Weights of a small GPT-style language model, trained from scratch on English Wikipedia: MLP 1024 SwiGLU.
Each number is 128 + 32 x the weight over the matrix's rms, rounded and kept within 0 to 255. Layers, rows and columns count from 0. Numbers have three digits each.

# down: layer 4 MLP down (transposed), 1024x512, rms 0.0201, rows 577-607, columns 320-383
# gate: layer 4 MLP gate, 1024x512, rms 0.0227, rows 578-608, columns 320-383
# up: layer 4 MLP up, 1024x512, rms 0.0215, rows 578-608, columns 320-383
down577:194127077139115107154100166140153164127142173189148149064124146109129093053095174058151153032134100119106110150216138132168146127133132099108175106099165114078101151147134139132097174142164105
gate578:115171119158172100163086166124083167142159149106096105116103129179142154077114115173137098114124123165092122137101129214131114076112106151100165123091114130133117161134186148135140153184135093
up578:103114154084133161131110152118148103088076142102159159115134146102105090099110168062155130091041134113160077135130153071109133127191114083185135121140114111130159101115135116121068116082138129
down578:108130143156103101156133152104116139066149172115127123110130146124134187137137100132124114151100101158111136102154089151101128091079109146121138130048137195142140075080099155167150128131150118
gate579:129112124172149090091130151144145191201167099114152077133178133132109072162103124148044158169154120159154137106149160093140135101057102092120053103155112064099151074076105213093164143125172080
up579:145093117098116156111111060161137105139190103101153156177082082084188132108200176139166140166109125092042123139155115149066124153106122135077174125116114118100148100106150105123158118144149123
down579:074120145075188194150145143101128119120183148082122142144074134110075108097142162093151113066094108121104133074153074143116123149114178139109139127137138121188036153201142101123127042077152054
gate580:031089148130109149148084100145133089188146186154170186129136121099122204151142087121131154117095151155184128158128163092105146200125122181112135184165106152136101138134127102069083106146088131
up580:101144096133087181129111124151132164158106176131126108157059173163144168147179165107134133119140107152108150125155104137150116149155137108131115153106122147162101129124152136124100122137106101
down580:125110172119125109091102155190087136121116125156184111118138106110153082101129162128135105150127211105115123187100096092197138130122138116168118096105183139134093129154104148128188145107153115
gate581:131125149104120054159135070124122123195079161130085142117168139172161166145150121096087078138142144098138124120135164163177181086131151113162169146152096075194164135128142151168073117088148140
up581:147113094140096082106138107175160160121125111117180145099159075079127098200152066115158137133107124084113119147139099119114091126163137153102145116179172131136120158140212144152186180153101149
down581:095106126126128161138140144101103101118185182195144097094148173114120133065172159138161087117101140116075150177141090120148076115105132096111130116110164160183121097094161121134193111127101111
gate582:123172087142170080111136082119144150127135092133170068164163065159126145151123085150146164072064121087144068109111195147078039162161089114106106091131066145135141107163119081104164142149111118
up582:114118171139154141128125149083109115131168138148106124099122206104053092097123125096140141164107190112135136104143104132141131082105220089119063102181182172114137123092176125102137052152142127
down582:085099114134144138132168077125111148083117118133092079115143126105079064134094125205115096135114175165180112138107158111072123071118149072103067131189177141130142047119163053130216111174144110
gate583:127138080114100129112109110145115134172144167154147121118123130134160163128111090131156089148116174070095138142137103111127175087123134180110177215155054092126078154164109130157081144113125088
up583:073133139145064141078083061148149178108089134156152092135125120122159192155093134105119101144092200111081094104165131133137161140181103142117191166122116066110106176093192076119099129125131110
down583:094181138200155134212088127146148174095189182169131129143073125085134139103106103097155156113117128136123118178113094136130101144079116161152081153139122112159160171120088170165157159127099163
gate584:103133084124168220163054181132088138178133070143148135151079103130155190127137134130135155129121121116041120151173142146121122148114132115138119102144109127081131141167146137114101138122134114
up584:106071135175152142113121151140099107142124146141114062115127145099163157175135161106165178141158107152072149137158157119116152108110097095112136118114165116096163141133142149120097136098122111
down584:123103103119152144133108118200129137109095142141143116170173105154125134098105140109141128132162073107129100147133096079132131135147181171147156147142085118118129147153130108147090065162158139
gate585:134131126146138057123135156153138095119144150109160091159167095160116133145123168113161085158152095143121102131098119166073176116066130130090121149160061128139087159119174125112110116139095118
up585:144102166161166118072157134136111077122161122106199071130077139140141112133132132101161114142108070131136168148170113111104106117102145111141136129131100108192107142111124138126110104081129148
down585:097134141145156181122142092121143056128128110113171160083076195156119128123176101101131124132125089072079195124167146135164127126131145145128106146138095114130131131069149072062087113077088129
gate586:117136085112147089183068138124126104143156217158059133105128138147138073140151129091140158150184123140162126171121081101128207134140123050125095128127151160074104196110138106093130161090126143
up586:141119112182159109102128072132083117130120123056130119114095121120090124145146102123203183198154158127116102133145153127055151169156092114106098147100175146126058092159087171125078117143139080
down586:124120089085143106086157134178181115098150160085124134131138085139119117090132205139103138117139098153137120205143099096151104139169075114212129138108179126100091140107105123108105145092119123
gate587:185125126161129145127121137132138088064091119171064212158178102139122081132123084142055143084153149162125113125168136103158151187179114111156084142149139110174082202060171067078141195127125073
up587:083120118136177151152139098118065142160131134090104097085147085097060158097117142090126128138109128109126129108104141137081133141067076037118176109168119143075173089081129145058149095137165152
down587:082115147145185101102145112137179172116085110164136117135174082184144092138140159051110138160081170090130075111174120181111141190123193073090136104108148153098178103051178103110243091174181126
gate588:171135093126125116088095112107102176115048132135125120074137132113161093114143133192138137121120096122098127051067169104142165104131112111089108127116083125120197136120145086117107097181128136
up588:117122145076122138125083115121178151107137044102108110151116111179119120150116107087147118080085139074125152178161179128118136128108185146192114061160147157093149182079117114140172108107145094
down588:090090025094084173101100131179126100127127111058148152053149089145150167115161098179177145139126086168118113131093124114060163149080119118154127184137153118137096117072129091134157110098132115
gate589:110101067098145160121193136142129107116109054106220138119159148072147169138145041107124140076126068129180105119173175094070130132102109118096152093138099162135130132116098140143092160164119142
up589:158149090167102094154130173165157116080175153104127186096133181157147120176134067106122161123160147193125149116133101134130175207117116098145161101122150149061060162119076135121117166200125158
down589:124119144118163091203127088103119143133139082072185131122134118148155211140158107120148144137084113086115149121183048157137142100121127137100153147093154123097139161125066149165113121148103088
gate590:104167183122063133187132109162060163178127156078122141130123161145167155074134142144100129131137179100174116092149106110126183120121190151097151108097147088185144122112141136164096105187080118
up590:136135088124128124072152168120164125122107080136081110122114080102120116198151144111177147074160090159100152122141154112109097107123077141133178157124146127089138131127116106118163148092211167
down590:134099146133091074157137158085097120138119132160143089146162141196115109166168133167119090141130166144122160099117100128129112115129152060138086180099168136106120157160149154112120156158164146
gate591:092087147122147137141152101139135103140089112134131169119173068071095122126130162129126112141111206106125137106196175060108115166121143141143117120129062110101142154128120109126150114147136102
up591:091068175121095124032135201115155167107121194136143145100171114147118129123123192113135165175082152165124159121152095096124126112189128112125133086127158122093138109118116187155097085160180134
down591:118195112121137137159093059122156174107150130069125111096097089127164126090151099124082124125115120109077131151152113116132172099113090187175101084081117115153154109133119103150106154101138144
gate592:145193127137177132125069191078184121107127155145159121178160178162151134104047103136096124150122085114182102144130141154127018114118103082173144122132095168135134113089140100134111137157137100
up592:185177136173124156149135153118166126182078156134059128188117182197196109127135116164091155080170103091129118104124130124164100117084120111157191148165168102118133087122082128160141121154122187
down592:136126064086096139210142108192151098196120150104053142117126121109218147140123138178091139117132143120134141141050154129151149143117147148138125153138153068088138142102165137114155142109097178
gate593:111109129133136096124172147172117149114118142107166142110138131131141150128093145129153125150165071115133108120193131087177114183081126104106087120131125147113077114075209138163129194112126066
up593:149104125177164123160141114133136179136143116108097111126112117106111159121161066168144117191149098149088160123096164160121087173079137135130105093126061119150205088132165155098161100144121137
down593:115109157109212131104065074162134087118051152101116127157151121142144084120160204105157125114151166176141131185050134079107067056106116134117119135100152108121151102106111132120141140097172112
gate594:091170115121124178173089155134135164133177170098026093228138160145084137100120126130096141188191175128122144123164082125087132140134121118163184153138107107126116162179086120092144100164147143
up594:090164179106136158089126128089089099106145101141150070094131089115094128120141165139099170117142159136111122095085137147164149156120116147108142146122129169133106116094213099065130063137093157
down594:164128121156158096097071106110110195152096053088093173131174121111189165156141137142094114144148115087064179145124039093116126125138162138105100096116167080137125075149073149141127103085130137
gate595:081158113068146120135066133130135158144117144070147089148123153138084115019136139112073121094107128150113177183171104154139098114168116109142115118084172163179126168183189134043126173120169077
up595:154109116110105131116127151115152108165125120102100131144121136132196081153115180166109121124188075102125113158125141108099145151103149102158092196085178138144119121152110134165112159112126095
down595:151067151170195180131118109162125119098144158065115126134129153143031114072139127117115144089147091098135122145117158106075135122132080182129096129175110153128113134140129155096087115079139098
gate596:114121155070129108114098195129127164097146144140129138124197152139116127097139123135095145201081122093137125162153131130111084106123175117131157164091137167130145171147139143125113103093117098
up596:115120101036127207088112103165139186172113117106137132123185156132160135132153125109137121173107149128157125159126152139122115153077098123146179173104132090069131128163132169114096129125200124
down596:108132064147137161137086130097148106188116121171101105138129149139110145094085151124038120107137082210136115146078106139151057177134145112088100106091116113150143068099105126093168211136186158
gate597:087177133108177155206112128093056137175149112142145075120130138171121162082099104140068126102113118118092094103118122159189133110098067073101153088082102123160121144138131129080088132143153080
up597:139139157103087124168192088127076116116092088113160150111079163126153087092172068045099115069163118127126141131143110145195143121163156143114090120078093191117136116082113105103165095162165174
down597:086109129091092128112135124125127133046046108193114122132147118111128039090160120074151082153168142197108133106093120106170092097141185161175122085126132136130120190104161109112130080197167134
gate598:111131147178127133137090137170151131105164164034093134170083099125049097098143121138115160142061099067128098145120130148158101145119162136157092168143167142181126139145117113113148138139105096
up598:103147133117180089190125128132154102179178145048142076070136062153081122123123123081172194126160069142201117118122160142125158121112150105145060135177160137100070069146079115126114079105163122
down598:064130152141174115119089171141200083158148112130157125158135068136072186103152157122160187172109122118160129076092097105139130077096121128138131119087118059158115122129123132092101093101116137
gate599:135120169095137144098140163131146102087096193081130138097116135172109106111125170134124154134096166095098103117131113081080109153101106089163158176149162111147180086096106062142128064084159123
up599:182128115119100189151131080114134127097080118161138144091108150101169106147141093112145166151167096118140114100098113110111140113111181084176153163100165141143117127104110137096154099105138113
down599:122043131136165099109109141127111117148128148125111129153114119081159082141099119144150119197111127113128161115155164146138112119073116120133077127125140069114157172101158123146126158217140144
gate600:144161098139132134160168126108100136097093151091112104134120166155113136083113097063072144100092151075121122103053106075143165148139166109107103126101119199178153109128215101093178106150110159
up600:190127064152083140132185205145106140165147071070119113143123153117099150172153138111104123088132129128140091210081176101122124085130066115102199116108129148092106133145109181199111125095112165
down600:136195084135096155165160206135084103159123140071084097098144152122112164171141167073103120090141149088120112171122113111147184103143084146063166151095115114148089191159118195153102115068078150
gate601:120101107122144173144101135172175125158183126119143103094133185119160149120089135078137090124177080178140125142147109129094146089170066108085082146110115095131150099155104172100138155143141080
up601:075127146052140141100130175099094082111152127081107163152106124135098153126080168107119131124098157120113152096190130132107092174086098161131167110173093113140169185160135170135117134111240168
down601:215069174121080144139082115061117136106117123144130125147215128154095123139163142119139060163157098113125132154135149090079185146124166126169097150122129155118109077105187086128116120105039138
gate602:202164121154096145151101056104162110167110104157185050181162084129142092115082065156112123116145169129155110099053168133126121123089124122157051110172119130125190159123123145104149069143192140
up602:167114161186164078128072128210088139098135192128123140106152161110079192174110112108091106117126131069087131161091113141121114162087121059148116165146126175126137169130078136136160130090052099
down602:136113153179129181133102172100171125073081154172141099142178069149107125128091135124096181106174208109160095125085175198158136152047133081170077103160096173132224123174157179140181108128050151
gate603:171149129126105100191126144142155141148127146186128118153106096182220143172120119182091142157146123107153114191092087092123210132120167121204085144152093140167118139133169103072170090189069178
up603:129136170151148130158125107204060182129130124113143112088161154097169219133118107199153170150135160104132147150193146113203155113126110064152116136117114139111181101133208105155121090117136144
down603:167144147121168123167177100172056157134067088082117131139130166129094144068167089064153140124100144107181133099174135133164072147085077125095158158090127131139130112109154126142079203098114175
gate604:126163143235112162139100118107172148145180106093139156206210166115072159173122099112126127114124094174088116129128140152146129111191176130092132157129141163177115149160153087123217143119088112
up604:198174114130156099138051132179130158093132120116125181135117136131096107124083149138097110098150200131066125251065101117122141125120114138210098175142155171086100137128116142140054065073131125
down604:149145079136142145094132226134143145100121124122153171147126117112162103128074124112121086082145208102129087117077149063174161121091190150131093168149155153055146174119120160138067107020123127
gate605:115151096154136077149111149104045161172116091148155162132088161147188093161118121158080122102091131161047143147137141096171109129092102159114140110098138156142122159100126152126121103146150129
up605:129185137110148117128088076083189135082109104135135113165132116118188170106151111130145116124154132105197116134109081165093098124144076130120094151098105107160170133187125097179141141109087106
down605:129177115094128187166123134157138172151083087133145086145087117143148150107157130173100119141109122172153096157107170098142185146070093104124146139090069141093130108137140118143147055145173124
gate606:116135052155153165142170101082110120197128167120183147130092155222146144092125086150149134128119125153099085158178143126123103142103145154116141135107131137164082130071150100084125143172125138
up606:116104164099113135143150085108064070086103104107172112155174142121085114086166163121086107103106088125125152090109162138114163149129125169127106149152097123143100147105129113118092093147133125
down606:156063159152143134057105114143135130112135105118143131150151149129091082131133117095141115141117157148117089059110159119073099148110132108155138132147125142095097154144107186061151175191097144
gate607:168187127158131102165110197119142076130078120156152106152204151129126153127092144203130147119150117058133084105125157147121168113202168084182103102119101109123114116116143157109122093157114157
up607:170092138143115159129140149138144068090109127136133126165168167141132111102117132146098135127124101121049131045109141158136155156121179133202112140068087117163128108170119127084158134202141167
down607:146076087163099163088126111083120072096162127114102187108130141140120202102149124181159135151132134117062158151096114125111192130133090177123105086112093051121133156166101108126118129135119108
gate608:125140104113140151148096110090080095119109151123102148079138147104160100051133089171115149141097152100142140077198145149164147108149099124129115120085159137113088134126178116110113166158100144
up608:146129138111105051110090114121175197120108174130130133082142102157126095145083096124145098151140146164085131081109081097133122128121192136140109097110149099114111117088125084134162120126129144